Weights of a small transformer language model: a variant of Adam for these matrices, 7789 steps.
Each number is 200 + 30 x the weight over its row's rms, rounded and kept within 0 to 999. Layers, rows and columns count from 0. The size before them is the row's rms in percent of the matrix's.

# layer 5 MLP up, 448x160, rms 0.079, rows 278-307, columns 0-79
110,246,245,223,160,179,222,239,173,194,224,162,216,221,187,224,228,173,152,221,206,176,204,207,198,224,227,229,188,203,174,279,182,235,237,188,175,181,127,236,200,199,229,206,177,183,171,221,170,199,190,210,206,208,174,177,117,191,149,211,204,222,195,250,215,204,177,209,157,204,219,241,231,218,201,241,216,196,221,141,206
100,191,181,209,218,234,194,230,205,224,187,155,242,221,185,214,226,185,166,201,175,278,197,232,182,239,224,189,207,206,200,207,199,207,181,231,227,173,187,181,204,185,214,189,191,179,209,208,173,209,260,182,241,155,145,184,220,182,226,157,185,187,178,167,213,176,154,197,243,212,190,134,221,166,243,183,216,198,234,274,240
099,176,188,206,171,190,237,155,225,142,207,214,162,251,153,183,203,184,210,230,203,171,241,186,247,197,232,219,207,189,138,185,226,152,166,275,192,259,171,172,187,181,222,158,210,183,175,276,227,233,200,153,258,181,193,197,228,184,219,203,178,217,163,250,206,206,199,187,264,200,167,216,191,203,213,188,178,156,226,219,248
095,197,191,190,231,223,208,177,213,221,221,224,175,220,195,220,164,197,186,165,184,230,151,184,210,136,226,170,204,199,196,251,262,205,166,228,224,244,227,180,195,182,200,159,168,180,124,231,210,175,191,150,178,247,214,203,223,201,215,141,248,190,221,195,213,199,165,212,200,201,231,197,243,210,137,168,209,147,175,206,192
105,206,249,191,255,201,226,196,190,178,166,196,231,159,217,248,208,211,205,172,235,187,206,193,201,198,199,175,216,270,231,212,210,197,228,204,227,184,179,235,153,189,249,184,211,209,204,226,162,193,249,173,189,140,150,207,135,128,219,152,167,208,247,151,166,199,212,203,198,186,193,250,277,235,170,186,184,188,225,233,160
094,181,205,202,179,232,211,185,217,226,205,265,158,202,256,200,248,220,193,227,192,209,256,174,180,139,220,191,223,186,206,191,181,190,144,150,175,243,266,194,177,174,236,171,190,173,158,175,227,173,175,173,221,191,197,193,187,224,230,214,235,184,115,181,199,154,185,157,247,220,210,206,226,178,197,204,183,250,165,176,145
111,254,198,201,244,140,187,211,216,177,182,179,182,173,187,216,188,233,181,153,179,197,204,193,158,228,208,202,175,144,208,233,176,169,221,226,209,187,207,196,176,179,220,192,218,217,185,183,198,241,194,216,173,248,216,238,221,173,219,235,183,187,157,235,178,219,174,219,241,188,248,176,164,222,194,182,194,181,219,161,159
098,167,231,131,152,245,168,208,220,206,200,182,239,170,238,169,279,181,216,247,274,172,181,213,224,194,218,192,169,217,177,186,205,221,159,198,181,216,199,169,183,190,251,207,210,207,207,170,201,197,221,206,180,168,204,124,210,135,178,204,187,185,192,210,203,179,175,203,191,177,249,226,219,149,272,192,192,187,191,190,206
091,197,232,232,197,185,226,243,187,184,144,156,206,201,205,183,205,248,167,230,186,213,129,230,228,190,169,210,204,223,170,177,183,139,233,222,195,184,235,147,179,148,220,193,172,229,195,165,243,181,236,220,249,237,224,235,197,193,168,220,211,204,204,210,188,194,181,190,225,183,176,173,223,236,254,146,215,211,178,205,235
095,171,217,170,245,214,143,217,191,194,163,124,165,184,203,162,217,225,196,122,176,156,169,206,214,153,208,184,200,229,185,147,162,174,195,208,245,220,220,226,215,201,168,148,227,180,203,178,143,237,214,184,200,195,230,262,244,230,156,213,243,207,184,139,175,222,194,165,217,197,191,169,170,233,216,233,250,161,211,232,185
108,196,192,156,164,242,211,175,214,250,219,209,248,219,237,156,172,174,132,253,210,211,214,211,196,227,171,160,164,202,211,198,250,163,198,235,183,213,219,219,197,206,233,224,226,214,238,215,202,179,162,203,218,201,201,185,243,213,247,206,202,190,224,162,193,198,179,248,172,198,199,221,197,252,218,287,182,183,217,174,237
094,191,173,181,207,149,243,190,221,212,187,222,178,157,225,182,214,159,199,267,239,116,160,199,222,200,231,201,222,191,271,215,197,201,203,175,243,216,210,122,219,203,208,198,264,179,245,221,197,129,238,182,232,172,240,208,213,204,129,153,198,196,193,149,174,156,166,264,191,182,216,173,140,228,189,218,214,179,210,178,226
102,202,182,254,207,245,159,189,182,276,196,206,162,249,199,166,210,203,141,188,193,235,206,232,167,195,196,256,263,222,207,224,227,190,146,200,209,179,193,170,236,205,189,197,239,152,216,166,236,184,199,233,166,185,202,177,259,187,220,174,219,224,168,238,171,164,223,182,198,194,142,183,248,191,192,214,208,185,127,194,186
103,201,194,179,153,185,180,201,185,229,153,199,189,176,222,186,194,218,227,88,201,191,198,217,191,182,164,221,223,173,172,153,205,191,177,175,137,262,185,222,200,203,187,237,189,228,180,216,210,196,211,190,206,239,205,205,153,134,204,200,243,213,211,215,185,312,171,216,221,168,195,236,231,227,123,210,169,200,159,155,202
100,201,164,211,235,243,201,200,198,165,170,221,174,188,194,187,241,212,205,141,239,221,265,214,128,180,214,183,196,184,233,205,163,211,201,226,223,205,206,229,198,244,185,253,220,151,169,188,208,206,185,253,168,231,201,176,134,219,182,179,183,218,244,203,186,146,191,178,224,198,190,247,206,222,155,176,183,230,244,249,170
102,197,235,204,213,211,179,179,249,210,260,136,253,201,200,178,254,194,209,268,281,183,178,203,190,209,170,231,173,206,193,202,216,188,185,260,222,183,174,205,203,204,207,173,219,253,203,208,229,193,143,139,179,189,217,196,234,188,168,235,156,201,184,172,183,146,130,248,234,161,214,183,186,187,202,198,196,213,175,187,234
098,223,131,198,181,228,216,168,186,184,166,208,228,168,227,242,199,185,185,171,150,249,159,242,192,179,216,158,203,222,209,161,231,198,134,168,244,155,195,252,179,193,231,223,224,283,199,202,242,215,229,195,171,199,190,187,207,260,255,156,232,224,266,200,155,181,225,240,173,200,244,228,213,185,194,244,162,202,197,226,140
097,242,215,197,203,168,217,211,172,206,178,222,189,258,161,183,223,221,277,137,189,221,180,219,246,184,174,205,186,207,160,184,173,232,177,180,141,157,222,200,238,202,156,232,223,184,148,213,196,162,245,127,221,194,212,179,234,211,203,234,208,195,251,227,189,240,165,232,160,176,199,170,184,185,249,213,182,158,224,210,183
111,209,159,228,160,192,197,190,196,236,184,238,170,224,114,191,183,187,227,238,180,237,215,202,187,134,213,187,179,178,214,196,189,188,205,197,179,198,171,171,219,192,176,144,211,219,234,232,202,161,210,136,199,236,180,137,207,173,182,204,182,204,228,220,194,233,225,151,237,207,185,161,135,182,198,209,209,215,273,211,192
105,272,189,193,201,224,230,192,190,199,215,174,176,214,137,191,191,158,186,217,214,213,192,219,200,221,184,206,246,233,191,214,239,178,170,239,195,244,175,222,202,226,179,153,261,185,200,245,185,178,183,221,140,207,168,191,230,194,142,205,208,185,184,174,200,189,244,200,206,208,205,206,220,226,252,212,202,239,180,182,174
112,246,247,223,177,140,203,222,201,189,217,258,201,249,92,258,166,200,211,215,201,216,196,180,235,198,160,240,234,134,206,228,183,172,183,234,191,175,181,207,215,198,200,184,223,203,170,224,183,203,192,245,197,187,279,168,220,183,233,203,189,208,196,195,194,205,150,230,201,159,210,229,169,155,224,180,218,193,186,158,220
091,200,248,203,212,235,182,220,214,231,205,212,186,213,184,217,232,185,205,207,198,182,248,205,188,136,214,217,220,158,232,177,202,164,234,199,188,163,164,193,202,205,242,172,215,197,198,288,195,260,209,208,232,162,141,171,188,244,174,159,240,214,193,171,228,165,222,250,242,218,171,256,217,201,182,158,210,166,208,206,202
103,188,208,129,258,227,220,229,196,212,180,162,223,206,253,243,269,144,209,198,203,195,219,202,154,250,181,175,159,247,213,215,170,212,159,161,209,186,181,141,196,232,234,202,184,202,152,214,230,172,204,178,197,189,130,158,220,207,188,133,211,189,194,153,238,166,192,228,206,223,200,191,180,204,215,243,207,246,163,208,199
094,181,205,205,232,181,244,169,207,214,190,212,203,162,208,236,194,186,140,200,194,207,203,140,196,201,178,183,207,176,259,180,184,194,235,256,201,210,183,211,177,174,169,174,228,234,165,179,170,211,214,253,244,259,199,222,198,188,178,127,205,200,238,230,243,186,225,228,190,152,211,210,190,192,239,184,212,175,205,210,227
109,197,217,244,216,115,164,193,231,192,211,204,184,179,158,244,198,113,156,209,196,153,193,189,203,198,219,183,241,198,205,157,175,194,143,205,201,159,226,193,198,234,179,219,199,224,162,218,191,225,224,248,163,177,217,178,240,196,180,167,172,191,213,175,155,209,236,184,213,159,153,219,242,237,147,187,171,181,169,202,230
105,239,251,146,185,210,169,205,171,207,215,221,227,233,236,200,221,188,211,185,194,133,222,175,265,234,181,219,218,195,223,182,204,180,138,148,205,145,149,206,235,212,180,240,171,228,265,211,197,218,172,189,227,256,183,203,151,165,176,199,208,211,193,173,169,171,159,182,224,119,209,188,181,203,211,175,199,149,239,223,222
096,180,185,246,175,206,191,163,193,198,217,130,249,182,182,231,231,164,195,165,196,188,137,202,219,191,174,190,185,233,274,170,160,262,159,209,236,160,203,203,225,244,196,226,183,196,199,173,140,180,210,173,179,215,147,194,197,136,186,180,194,193,258,251,236,174,211,193,228,220,147,203,149,199,188,192,189,186,200,229,211
097,192,176,162,210,218,186,217,201,254,185,148,232,177,269,201,206,190,188,180,190,230,172,181,195,213,249,207,230,240,226,199,177,171,213,155,274,200,132,172,237,216,228,247,213,254,230,218,196,153,198,206,181,223,169,106,175,179,194,220,160,201,170,288,242,174,196,228,185,235,209,202,171,219,201,207,256,169,229,217,151
094,203,214,201,211,200,153,213,187,241,222,208,259,209,158,212,177,212,168,230,144,184,199,198,197,173,161,145,195,203,177,183,202,201,178,240,220,206,255,181,226,200,241,224,204,132,164,223,194,208,163,247,263,202,172,231,208,198,214,257,188,194,175,196,218,236,222,210,217,178,183,229,168,224,176,250,167,221,167,234,205
094,233,139,174,209,231,163,214,203,191,181,192,201,192,186,170,177,222,138,255,239,237,201,174,222,216,216,169,201,161,163,219,207,233,248,233,230,246,204,216,192,225,216,227,269,153,185,197,208,218,206,221,171,206,194,182,185,213,230,206,225,182,173,198,210,175,231,196,168,213,205,196,193,136,196,245,213,168,183,164,202
# layer 5 MLP down (transposed), 448x160, rms 0.0742, rows 278-306, columns 0-79
106,182,199,225,179,187,203,155,207,228,189,193,213,169,195,247,206,188,189,271,156,230,213,271,225,188,230,271,209,244,203,209,155,173,154,189,248,188,139,201,183,229,195,226,177,212,170,218,164,294,173,202,196,234,285,162,209,233,236,160,183,220,217,199,237,206,177,238,211,210,182,209,189,207,134,204,233,183,262,228,188
101,177,205,152,190,210,130,210,184,209,194,173,193,171,251,213,217,203,238,210,250,175,188,219,248,159,236,209,190,213,184,162,213,184,201,144,184,153,195,192,194,182,170,149,216,218,185,182,221,212,209,254,192,217,201,241,182,203,157,251,197,196,186,236,189,191,135,182,169,171,218,219,190,179,232,157,220,188,206,251,221
099,200,178,216,196,194,202,220,177,160,200,203,215,213,183,205,197,233,207,209,229,189,220,104,220,206,205,212,189,188,181,252,204,233,187,173,165,208,182,214,191,251,244,234,179,191,226,205,228,199,173,165,226,238,179,249,282,239,175,207,169,183,201,222,193,240,193,200,150,262,161,212,177,167,246,147,225,238,194,161,200
098,235,182,181,175,165,184,200,133,197,198,229,193,121,177,196,218,187,179,221,203,254,207,229,188,200,193,168,159,187,243,204,146,172,221,183,174,155,240,236,186,264,180,188,239,197,154,173,241,175,238,227,212,206,200,286,219,169,197,232,206,181,183,258,239,159,185,189,192,203,216,213,215,136,192,202,197,200,142,163,177
104,222,189,205,196,170,218,182,180,199,204,191,195,234,256,231,218,154,196,214,230,209,216,173,255,224,207,146,255,232,146,196,141,160,205,211,189,206,175,215,188,181,216,211,183,241,166,205,153,217,214,212,162,218,190,233,161,203,187,171,177,68,189,201,229,203,223,170,164,267,222,228,246,245,224,174,224,190,221,206,190
097,201,181,188,199,180,226,228,177,197,214,176,183,241,116,213,172,209,150,153,248,175,271,134,182,188,182,238,228,160,198,248,205,214,263,171,176,173,221,224,203,242,219,201,212,190,227,247,223,177,138,175,215,150,195,176,222,208,222,207,210,156,220,216,207,150,232,208,268,188,253,214,153,227,145,189,235,204,184,203,151
111,205,170,187,227,162,220,189,178,203,171,215,200,179,194,188,185,186,192,194,240,226,212,136,183,211,214,239,217,167,200,206,144,208,184,194,218,187,205,196,233,89,247,188,228,218,164,167,219,199,180,207,221,244,197,182,145,200,245,187,210,53,165,207,164,205,192,255,204,174,222,185,183,237,164,194,209,189,172,198,170
098,169,202,219,221,169,211,163,169,199,202,211,242,190,231,172,188,213,151,232,177,204,231,179,224,196,168,217,210,153,150,213,177,148,177,222,218,268,195,247,273,239,207,192,166,253,238,192,207,179,152,214,203,212,174,215,206,156,227,194,188,152,210,242,179,212,171,191,197,181,164,218,202,175,184,200,197,194,204,203,238
091,218,192,191,174,179,181,238,227,200,234,186,219,202,212,208,236,208,197,167,183,143,289,216,126,211,218,194,161,155,187,223,214,208,189,225,185,227,166,204,275,231,193,212,244,142,164,215,158,231,178,215,168,154,210,139,209,219,215,183,195,256,194,205,187,221,183,245,223,211,213,263,155,198,137,219,174,210,153,218,205
096,214,190,142,148,226,213,152,187,181,212,157,176,158,200,196,220,220,222,211,241,168,179,234,225,221,180,205,211,252,201,198,224,186,202,205,226,239,202,169,142,224,141,164,186,233,190,209,227,208,258,178,189,167,235,165,166,241,207,190,140,177,149,202,173,215,188,170,204,197,248,173,167,231,264,227,234,146,218,260,253
107,176,163,199,169,231,203,176,198,191,223,200,216,174,226,192,200,136,205,228,231,155,141,219,164,153,147,199,174,257,180,252,237,221,193,210,225,172,208,228,211,187,228,185,199,183,179,223,210,202,160,219,177,205,195,180,229,195,194,214,175,189,224,152,214,144,202,260,213,215,163,227,204,275,173,244,207,235,185,174,238
094,209,207,235,177,161,227,209,201,220,246,213,172,189,186,207,197,148,200,246,231,171,265,104,244,215,194,185,153,233,187,116,244,135,217,224,199,184,180,191,222,193,189,206,166,208,185,213,201,254,161,230,216,245,209,218,197,170,195,153,174,142,231,218,181,216,196,174,204,200,176,164,201,219,215,161,226,167,189,185,180
102,219,239,218,224,210,154,218,169,186,201,189,211,155,188,189,198,187,222,189,195,175,196,209,196,169,236,236,178,225,181,218,193,139,141,208,159,207,166,194,208,157,166,202,223,208,211,134,202,136,195,187,184,177,197,225,214,205,258,202,210,180,217,166,236,230,158,158,203,128,186,196,186,204,175,221,203,211,265,214,179
100,226,247,188,215,186,104,257,115,222,186,194,180,164,205,241,191,234,191,168,175,226,232,193,207,208,225,218,201,137,215,221,192,170,156,200,187,158,191,227,179,213,227,221,204,235,199,192,198,198,186,187,210,193,217,204,169,228,246,187,215,115,163,230,251,136,183,172,215,162,185,189,213,209,193,175,201,210,244,164,188
101,198,171,227,167,196,202,211,201,181,252,243,190,181,217,201,218,170,191,213,218,215,178,215,242,180,215,177,198,183,188,234,193,224,204,211,198,222,210,241,205,189,223,205,149,180,213,188,159,209,233,183,194,200,198,221,215,214,160,174,82,296,316,219,132,184,195,194,146,199,157,209,122,202,187,201,189,206,218,169,219
102,166,197,220,195,193,230,148,161,232,165,277,224,210,207,175,260,184,184,200,219,205,141,186,232,226,170,192,203,209,255,137,165,226,221,190,180,178,211,186,204,235,194,171,238,205,183,185,257,218,172,218,194,149,221,177,250,223,186,163,183,310,207,179,197,168,231,222,197,177,173,188,196,241,214,228,204,184,197,161,194
098,234,194,243,184,183,224,168,197,218,205,224,178,163,200,243,172,115,164,213,167,175,187,190,163,176,202,208,191,162,229,199,211,207,157,193,206,195,189,184,200,221,163,173,143,195,195,262,185,221,189,180,210,262,271,188,203,202,198,196,187,124,194,205,202,122,193,268,238,199,231,238,217,205,198,169,215,191,139,223,234
097,208,185,221,179,196,180,145,226,178,172,179,269,173,189,194,224,207,158,248,195,180,200,209,217,157,220,244,245,245,200,174,280,165,209,242,173,164,208,198,211,177,252,188,264,205,191,216,144,181,197,168,210,169,196,216,220,220,127,193,196,105,186,242,213,199,161,196,210,240,194,166,212,242,212,167,190,192,227,154,166
111,188,180,236,212,180,251,238,231,217,196,177,184,238,172,146,252,248,195,174,186,192,222,176,261,175,169,209,195,154,228,161,187,223,206,182,157,210,196,231,202,216,189,201,177,196,188,185,210,187,113,172,229,204,149,173,174,202,181,222,188,201,183,210,168,160,195,186,173,212,192,249,159,189,249,207,174,162,157,236,212
105,222,182,171,169,227,162,175,241,217,193,203,195,196,224,174,166,197,189,203,257,232,182,191,189,206,137,204,239,142,168,214,227,215,155,257,203,207,160,175,194,222,212,168,194,191,177,276,170,220,128,192,220,219,207,244,204,172,174,212,168,115,243,167,201,224,242,184,195,122,183,226,157,224,203,257,213,218,227,174,211
109,146,193,198,212,222,219,235,167,196,199,179,176,198,223,188,185,201,234,220,129,210,217,159,161,231,139,235,192,245,201,214,238,203,212,256,234,233,259,177,191,188,272,252,164,177,228,204,206,220,186,165,279,263,234,199,222,221,236,195,190,192,215,169,237,195,207,176,174,232,150,165,180,226,137,206,169,193,175,207,144
091,196,235,202,179,284,151,172,232,196,175,263,239,234,219,209,173,206,205,224,219,201,194,273,252,214,172,215,181,189,225,230,215,249,146,171,204,191,153,205,167,187,179,149,202,249,203,218,221,208,192,211,167,175,234,156,234,168,228,220,204,216,208,207,186,160,173,208,201,193,125,176,207,242,196,200,131,188,204,200,219
103,246,125,227,238,139,208,190,173,235,242,218,150,220,183,210,177,161,173,196,191,242,225,166,176,204,204,197,259,182,165,169,173,208,216,190,219,152,166,191,240,194,150,219,132,206,189,206,197,214,229,259,155,195,287,231,203,211,209,201,201,172,169,179,167,211,172,233,150,208,156,229,211,244,202,181,174,190,258,210,193
095,181,172,176,202,211,212,200,179,187,188,237,205,199,217,218,204,121,216,196,203,189,237,274,213,186,245,165,216,156,218,187,190,176,217,210,208,194,179,229,144,221,217,223,172,230,196,143,192,218,217,270,173,214,195,210,206,231,202,190,218,278,195,221,232,163,267,224,179,191,185,171,170,241,182,211,170,217,232,161,201
105,202,204,217,235,196,160,164,202,226,179,210,216,234,217,230,188,239,219,215,185,172,206,181,131,220,198,261,208,193,182,187,245,220,165,113,232,194,175,200,234,220,220,235,216,189,170,202,208,207,259,235,204,192,203,236,189,195,263,171,232,131,131,181,158,198,200,165,182,204,198,151,234,212,256,167,179,228,174,166,176
106,166,177,187,237,176,169,199,164,241,171,173,215,238,272,221,199,197,209,185,204,201,240,168,257,178,255,207,228,182,237,198,245,179,206,151,219,206,222,238,186,268,169,207,183,190,204,247,227,186,169,233,202,199,191,219,238,152,188,180,172,280,209,247,197,150,220,201,271,162,150,171,208,188,232,158,149,203,206,198,198
097,169,272,196,209,178,174,198,178,240,250,142,225,168,180,228,193,214,216,194,186,218,241,218,266,205,215,214,170,196,176,152,164,208,179,155,203,207,194,209,185,167,163,195,180,175,182,196,201,180,204,155,232,185,214,217,183,212,215,195,247,113,183,218,197,212,186,219,169,247,180,166,221,172,202,177,182,250,217,214,238
096,164,210,196,145,179,235,225,205,208,165,190,190,204,217,189,182,162,211,175,151,187,226,140,170,231,218,222,244,202,244,188,218,161,132,166,226,190,203,180,222,184,172,200,258,183,225,226,180,177,251,151,186,217,220,141,199,158,212,193,156,199,184,234,217,259,227,211,253,148,225,169,195,221,173,222,244,138,173,220,193
095,224,192,225,182,129,189,206,102,198,169,247,239,193,224,193,160,189,170,161,191,207,203,207,225,172,195,256,202,177,223,224,199,174,226,217,223,191,156,243,169,201,184,195,206,172,185,186,186,170,184,223,246,235,234,153,279,184,151,282,141,162,206,203,212,207,165,228,218,162,195,192,196,172,187,182,188,171,225,250,155
# layer 5 MLP gate, 448x160, rms 0.0909, rows 279-307, columns 0-79
096,189,176,123,188,178,193,175,205,201,201,196,214,154,218,152,215,214,117,200,207,192,237,195,179,215,155,189,219,167,192,171,185,250,215,129,189,178,187,168,196,226,236,184,237,239,191,190,196,221,168,239,204,155,213,234,210,194,218,189,172,224,202,207,170,241,208,200,161,198,184,242,266,207,286,183,187,202,222,203,176
099,199,272,248,203,187,219,210,249,244,180,181,202,215,202,176,199,214,259,177,175,150,234,223,220,206,160,191,256,180,186,225,225,166,185,219,186,223,175,187,192,211,182,181,233,167,206,207,231,229,210,142,226,133,244,209,210,175,198,266,205,204,172,191,167,228,146,211,251,151,183,181,206,195,143,198,208,190,172,217,209
099,170,184,161,176,159,218,172,219,190,157,235,181,236,251,221,218,164,182,186,151,209,179,146,129,196,198,150,209,204,203,224,133,174,199,135,227,185,224,166,212,227,230,228,225,229,193,182,161,226,249,180,188,260,184,181,188,203,234,182,204,231,205,198,202,208,237,213,164,207,215,199,250,194,265,237,191,204,236,221,239
096,185,230,194,198,160,226,218,173,233,133,242,220,145,195,192,216,211,213,209,151,150,219,195,217,204,167,179,200,177,216,245,190,222,147,176,174,213,225,183,175,180,141,211,205,208,171,176,225,217,198,293,158,234,181,237,166,188,146,186,182,218,202,172,194,158,201,169,201,192,181,144,245,200,169,203,227,209,173,203,195
097,109,188,174,194,220,189,247,208,213,229,147,229,177,271,127,221,166,189,174,160,168,181,190,201,218,259,185,190,217,220,239,261,274,143,158,221,255,182,173,211,230,199,174,198,182,201,210,193,204,163,208,168,204,216,210,231,206,189,170,230,193,190,228,145,212,181,182,149,187,224,162,234,192,265,262,147,237,193,187,185
107,236,275,150,250,157,244,234,175,191,182,136,177,190,205,163,169,229,211,102,180,192,229,224,163,197,168,197,173,183,241,213,237,162,182,168,273,193,253,209,193,206,192,199,185,197,255,173,219,237,226,242,215,206,207,194,219,206,218,177,212,234,215,187,176,221,152,217,199,141,193,143,205,195,220,208,163,194,246,193,188
103,190,193,198,187,187,171,239,205,194,195,213,252,216,236,190,194,141,219,207,151,224,234,249,212,176,163,188,247,178,206,215,227,196,166,166,166,217,231,207,276,206,150,232,220,148,215,218,191,207,188,160,208,259,194,212,196,168,161,182,190,229,205,171,195,199,144,122,180,177,177,156,260,226,195,234,218,174,251,237,265
094,159,183,173,164,155,148,228,241,229,174,163,228,187,169,179,212,234,200,149,150,181,246,194,206,178,206,192,177,164,198,209,194,190,290,243,237,252,137,180,217,237,194,217,198,190,152,232,173,248,184,209,222,206,266,185,150,196,208,206,237,217,183,167,238,202,224,247,192,218,223,171,197,201,193,214,152,179,221,216,181
097,217,259,126,193,223,222,183,127,193,204,150,222,187,261,172,184,205,180,229,203,223,171,219,187,236,148,185,230,204,214,243,230,186,203,244,202,203,178,128,180,225,210,226,207,176,246,145,196,194,193,226,126,164,152,207,268,260,205,192,153,217,182,218,183,222,233,211,210,206,162,219,189,152,191,228,208,219,173,188,234
097,191,264,196,235,148,174,248,196,177,214,141,215,215,195,188,213,199,158,182,130,214,216,196,222,147,182,218,256,200,227,175,174,202,168,208,195,270,211,230,194,187,234,215,134,234,274,212,186,191,228,201,190,188,170,206,178,175,192,156,211,214,202,217,194,243,174,197,183,216,191,177,145,212,239,165,235,227,207,199,237
098,194,217,192,218,172,130,226,187,195,243,202,222,239,213,203,163,181,267,163,163,204,135,244,196,158,197,162,262,244,185,242,223,225,142,254,191,211,204,157,213,226,183,188,199,205,174,221,194,155,237,187,165,272,230,244,185,206,213,195,262,213,266,219,205,185,191,201,183,158,237,164,190,196,191,179,269,174,225,220,172
101,208,228,193,189,279,186,229,187,241,224,244,221,174,175,224,172,169,223,158,169,200,124,218,203,195,207,208,218,196,180,239,211,164,186,224,248,191,245,192,208,187,171,260,212,188,180,179,189,182,161,185,212,218,201,232,188,213,168,152,252,208,247,188,239,239,149,195,161,137,201,159,142,184,205,203,234,247,201,232,186
099,168,163,178,235,174,171,203,176,201,191,191,192,187,180,190,205,233,177,183,214,206,233,175,195,218,176,212,222,124,217,167,224,205,191,150,143,203,179,144,213,194,220,205,201,199,170,225,271,251,212,271,186,221,231,201,126,146,250,247,225,212,93,254,183,236,200,184,232,179,169,236,263,201,166,187,176,181,131,186,237
091,191,176,153,187,197,235,168,140,190,211,184,213,159,195,182,238,252,214,179,206,223,149,212,175,249,253,202,195,196,180,155,220,271,209,200,185,178,245,218,199,244,220,244,178,185,212,183,192,218,218,161,161,223,168,204,217,243,203,181,182,208,259,236,174,203,224,96,214,180,174,222,223,215,239,213,178,183,216,159,179
101,185,226,199,198,178,197,183,225,175,256,200,240,217,185,143,227,263,212,192,180,174,232,223,203,237,200,178,231,236,214,203,181,202,196,149,235,234,180,173,165,186,290,185,194,216,212,222,158,268,205,222,189,210,190,227,154,186,248,210,244,215,196,230,234,206,177,229,186,219,217,209,209,183,174,201,206,210,203,174,180
097,245,175,200,199,243,242,203,228,232,172,162,205,169,200,194,197,209,173,150,213,187,291,170,133,211,167,242,167,165,235,203,186,207,262,167,211,225,231,223,188,243,202,222,238,198,190,179,245,220,169,179,180,220,202,207,128,229,147,226,246,202,220,163,216,177,231,173,263,207,173,212,184,200,212,244,236,205,149,264,199
097,177,207,178,246,171,211,205,211,184,216,220,209,219,151,204,200,173,192,203,161,220,183,159,211,216,198,192,158,177,164,227,195,280,164,137,202,180,106,175,200,210,175,231,204,152,189,243,228,200,208,214,179,261,197,171,237,222,209,223,178,203,234,195,203,230,175,150,167,235,243,158,227,182,193,185,161,231,167,190,201
112,223,190,196,195,205,253,195,183,247,178,166,198,263,207,189,227,198,135,219,197,219,185,175,140,235,152,173,211,185,230,222,194,197,189,231,136,199,198,202,198,234,238,207,247,182,202,207,246,204,195,209,233,193,210,190,175,156,205,183,185,233,187,195,188,242,240,252,268,193,203,228,230,225,217,236,196,169,122,142,222
103,227,174,143,245,238,223,215,180,217,175,251,196,174,235,150,166,190,192,171,173,222,209,251,154,270,188,226,175,180,230,243,188,206,220,212,157,189,214,195,233,194,189,232,274,195,216,172,208,167,152,181,219,227,180,221,216,197,127,154,183,229,163,207,210,177,173,143,259,215,152,201,194,226,201,145,225,173,226,202,186
105,195,211,214,232,205,198,186,201,237,199,195,209,193,234,270,214,208,135,209,208,163,188,192,171,184,147,194,206,195,218,218,155,215,174,237,192,171,158,128,232,232,188,231,221,224,210,223,245,223,163,184,250,205,199,196,148,186,195,221,187,213,194,173,214,186,201,234,234,169,236,233,222,168,119,185,196,161,152,154,226
094,185,182,201,217,230,209,169,212,210,178,203,191,81,252,173,203,161,205,196,284,230,260,207,183,168,221,180,153,201,201,177,208,205,266,221,195,198,264,203,267,213,203,206,179,228,143,179,271,214,191,181,165,182,212,187,154,234,193,192,241,213,142,188,168,219,181,168,224,194,213,265,191,167,194,204,166,220,151,258,236
102,211,232,167,206,173,225,127,182,239,217,208,146,194,202,207,157,197,176,257,209,215,224,190,204,206,190,194,223,204,187,269,165,122,209,237,194,160,188,188,202,246,195,200,151,214,222,230,214,190,148,221,175,181,210,252,229,203,230,221,250,208,199,208,200,199,266,198,189,201,190,175,214,189,276,209,141,189,221,150,209
094,194,165,187,228,186,184,235,160,198,187,153,188,192,194,160,200,158,189,174,167,192,236,186,184,222,254,139,150,230,217,215,175,231,199,117,260,253,210,159,178,200,170,233,199,172,222,184,208,230,234,219,170,188,129,180,174,247,224,212,169,227,257,183,186,159,221,199,198,194,181,138,223,259,160,274,214,279,200,209,176
106,220,235,152,171,192,269,163,204,229,204,236,218,172,188,164,208,153,128,200,246,240,187,189,155,190,194,204,255,219,240,257,223,205,235,276,142,206,205,179,196,250,260,191,175,211,195,233,228,200,157,224,198,161,214,217,222,170,173,152,191,210,192,164,166,215,153,201,208,176,181,189,191,203,184,207,191,148,218,128,216
110,145,214,243,191,216,211,200,177,165,217,126,188,257,163,197,213,209,230,135,168,250,190,212,241,143,257,206,166,194,199,170,238,232,219,162,213,239,216,128,226,227,219,183,246,237,206,138,277,175,155,202,140,178,190,177,169,214,251,174,194,221,208,169,247,193,174,209,168,149,210,199,257,201,193,244,175,182,225,164,206
090,179,249,202,243,201,215,287,208,220,140,224,203,186,187,193,191,246,205,249,176,221,198,183,112,196,236,214,154,187,186,193,240,240,181,197,146,129,232,191,191,206,216,266,248,186,246,211,228,178,179,192,158,208,215,159,273,201,190,129,175,219,154,209,147,165,137,162,166,180,169,174,198,197,186,195,197,153,213,192,223
090,223,191,199,184,153,169,191,161,198,179,193,190,161,178,197,178,161,203,209,225,235,226,231,192,214,203,197,205,208,216,238,232,241,139,200,180,247,215,211,212,182,241,197,224,131,197,214,222,158,196,187,222,219,176,175,224,220,105,197,246,225,204,229,209,190,174,175,201,183,162,172,243,206,188,188,206,167,156,208,239
104,133,233,198,187,162,195,243,238,228,195,157,260,187,187,212,221,214,195,183,173,211,181,199,229,198,157,186,292,242,178,249,226,230,176,187,255,239,224,166,251,220,161,219,195,156,193,192,200,196,219,192,179,225,165,222,196,188,177,217,227,213,212,208,234,195,207,244,199,180,243,200,241,240,213,212,182,227,235,296,219
096,215,260,176,253,215,240,207,202,161,173,205,168,179,204,184,229,256,183,181,203,155,252,200,230,225,219,197,280,207,241,208,158,221,189,146,237,235,204,138,196,223,238,189,211,158,169,202,233,193,242,233,210,192,168,198,229,209,178,201,191,231,207,157,198,174,244,187,226,212,206,111,220,236,244,201,216,246,195,225,215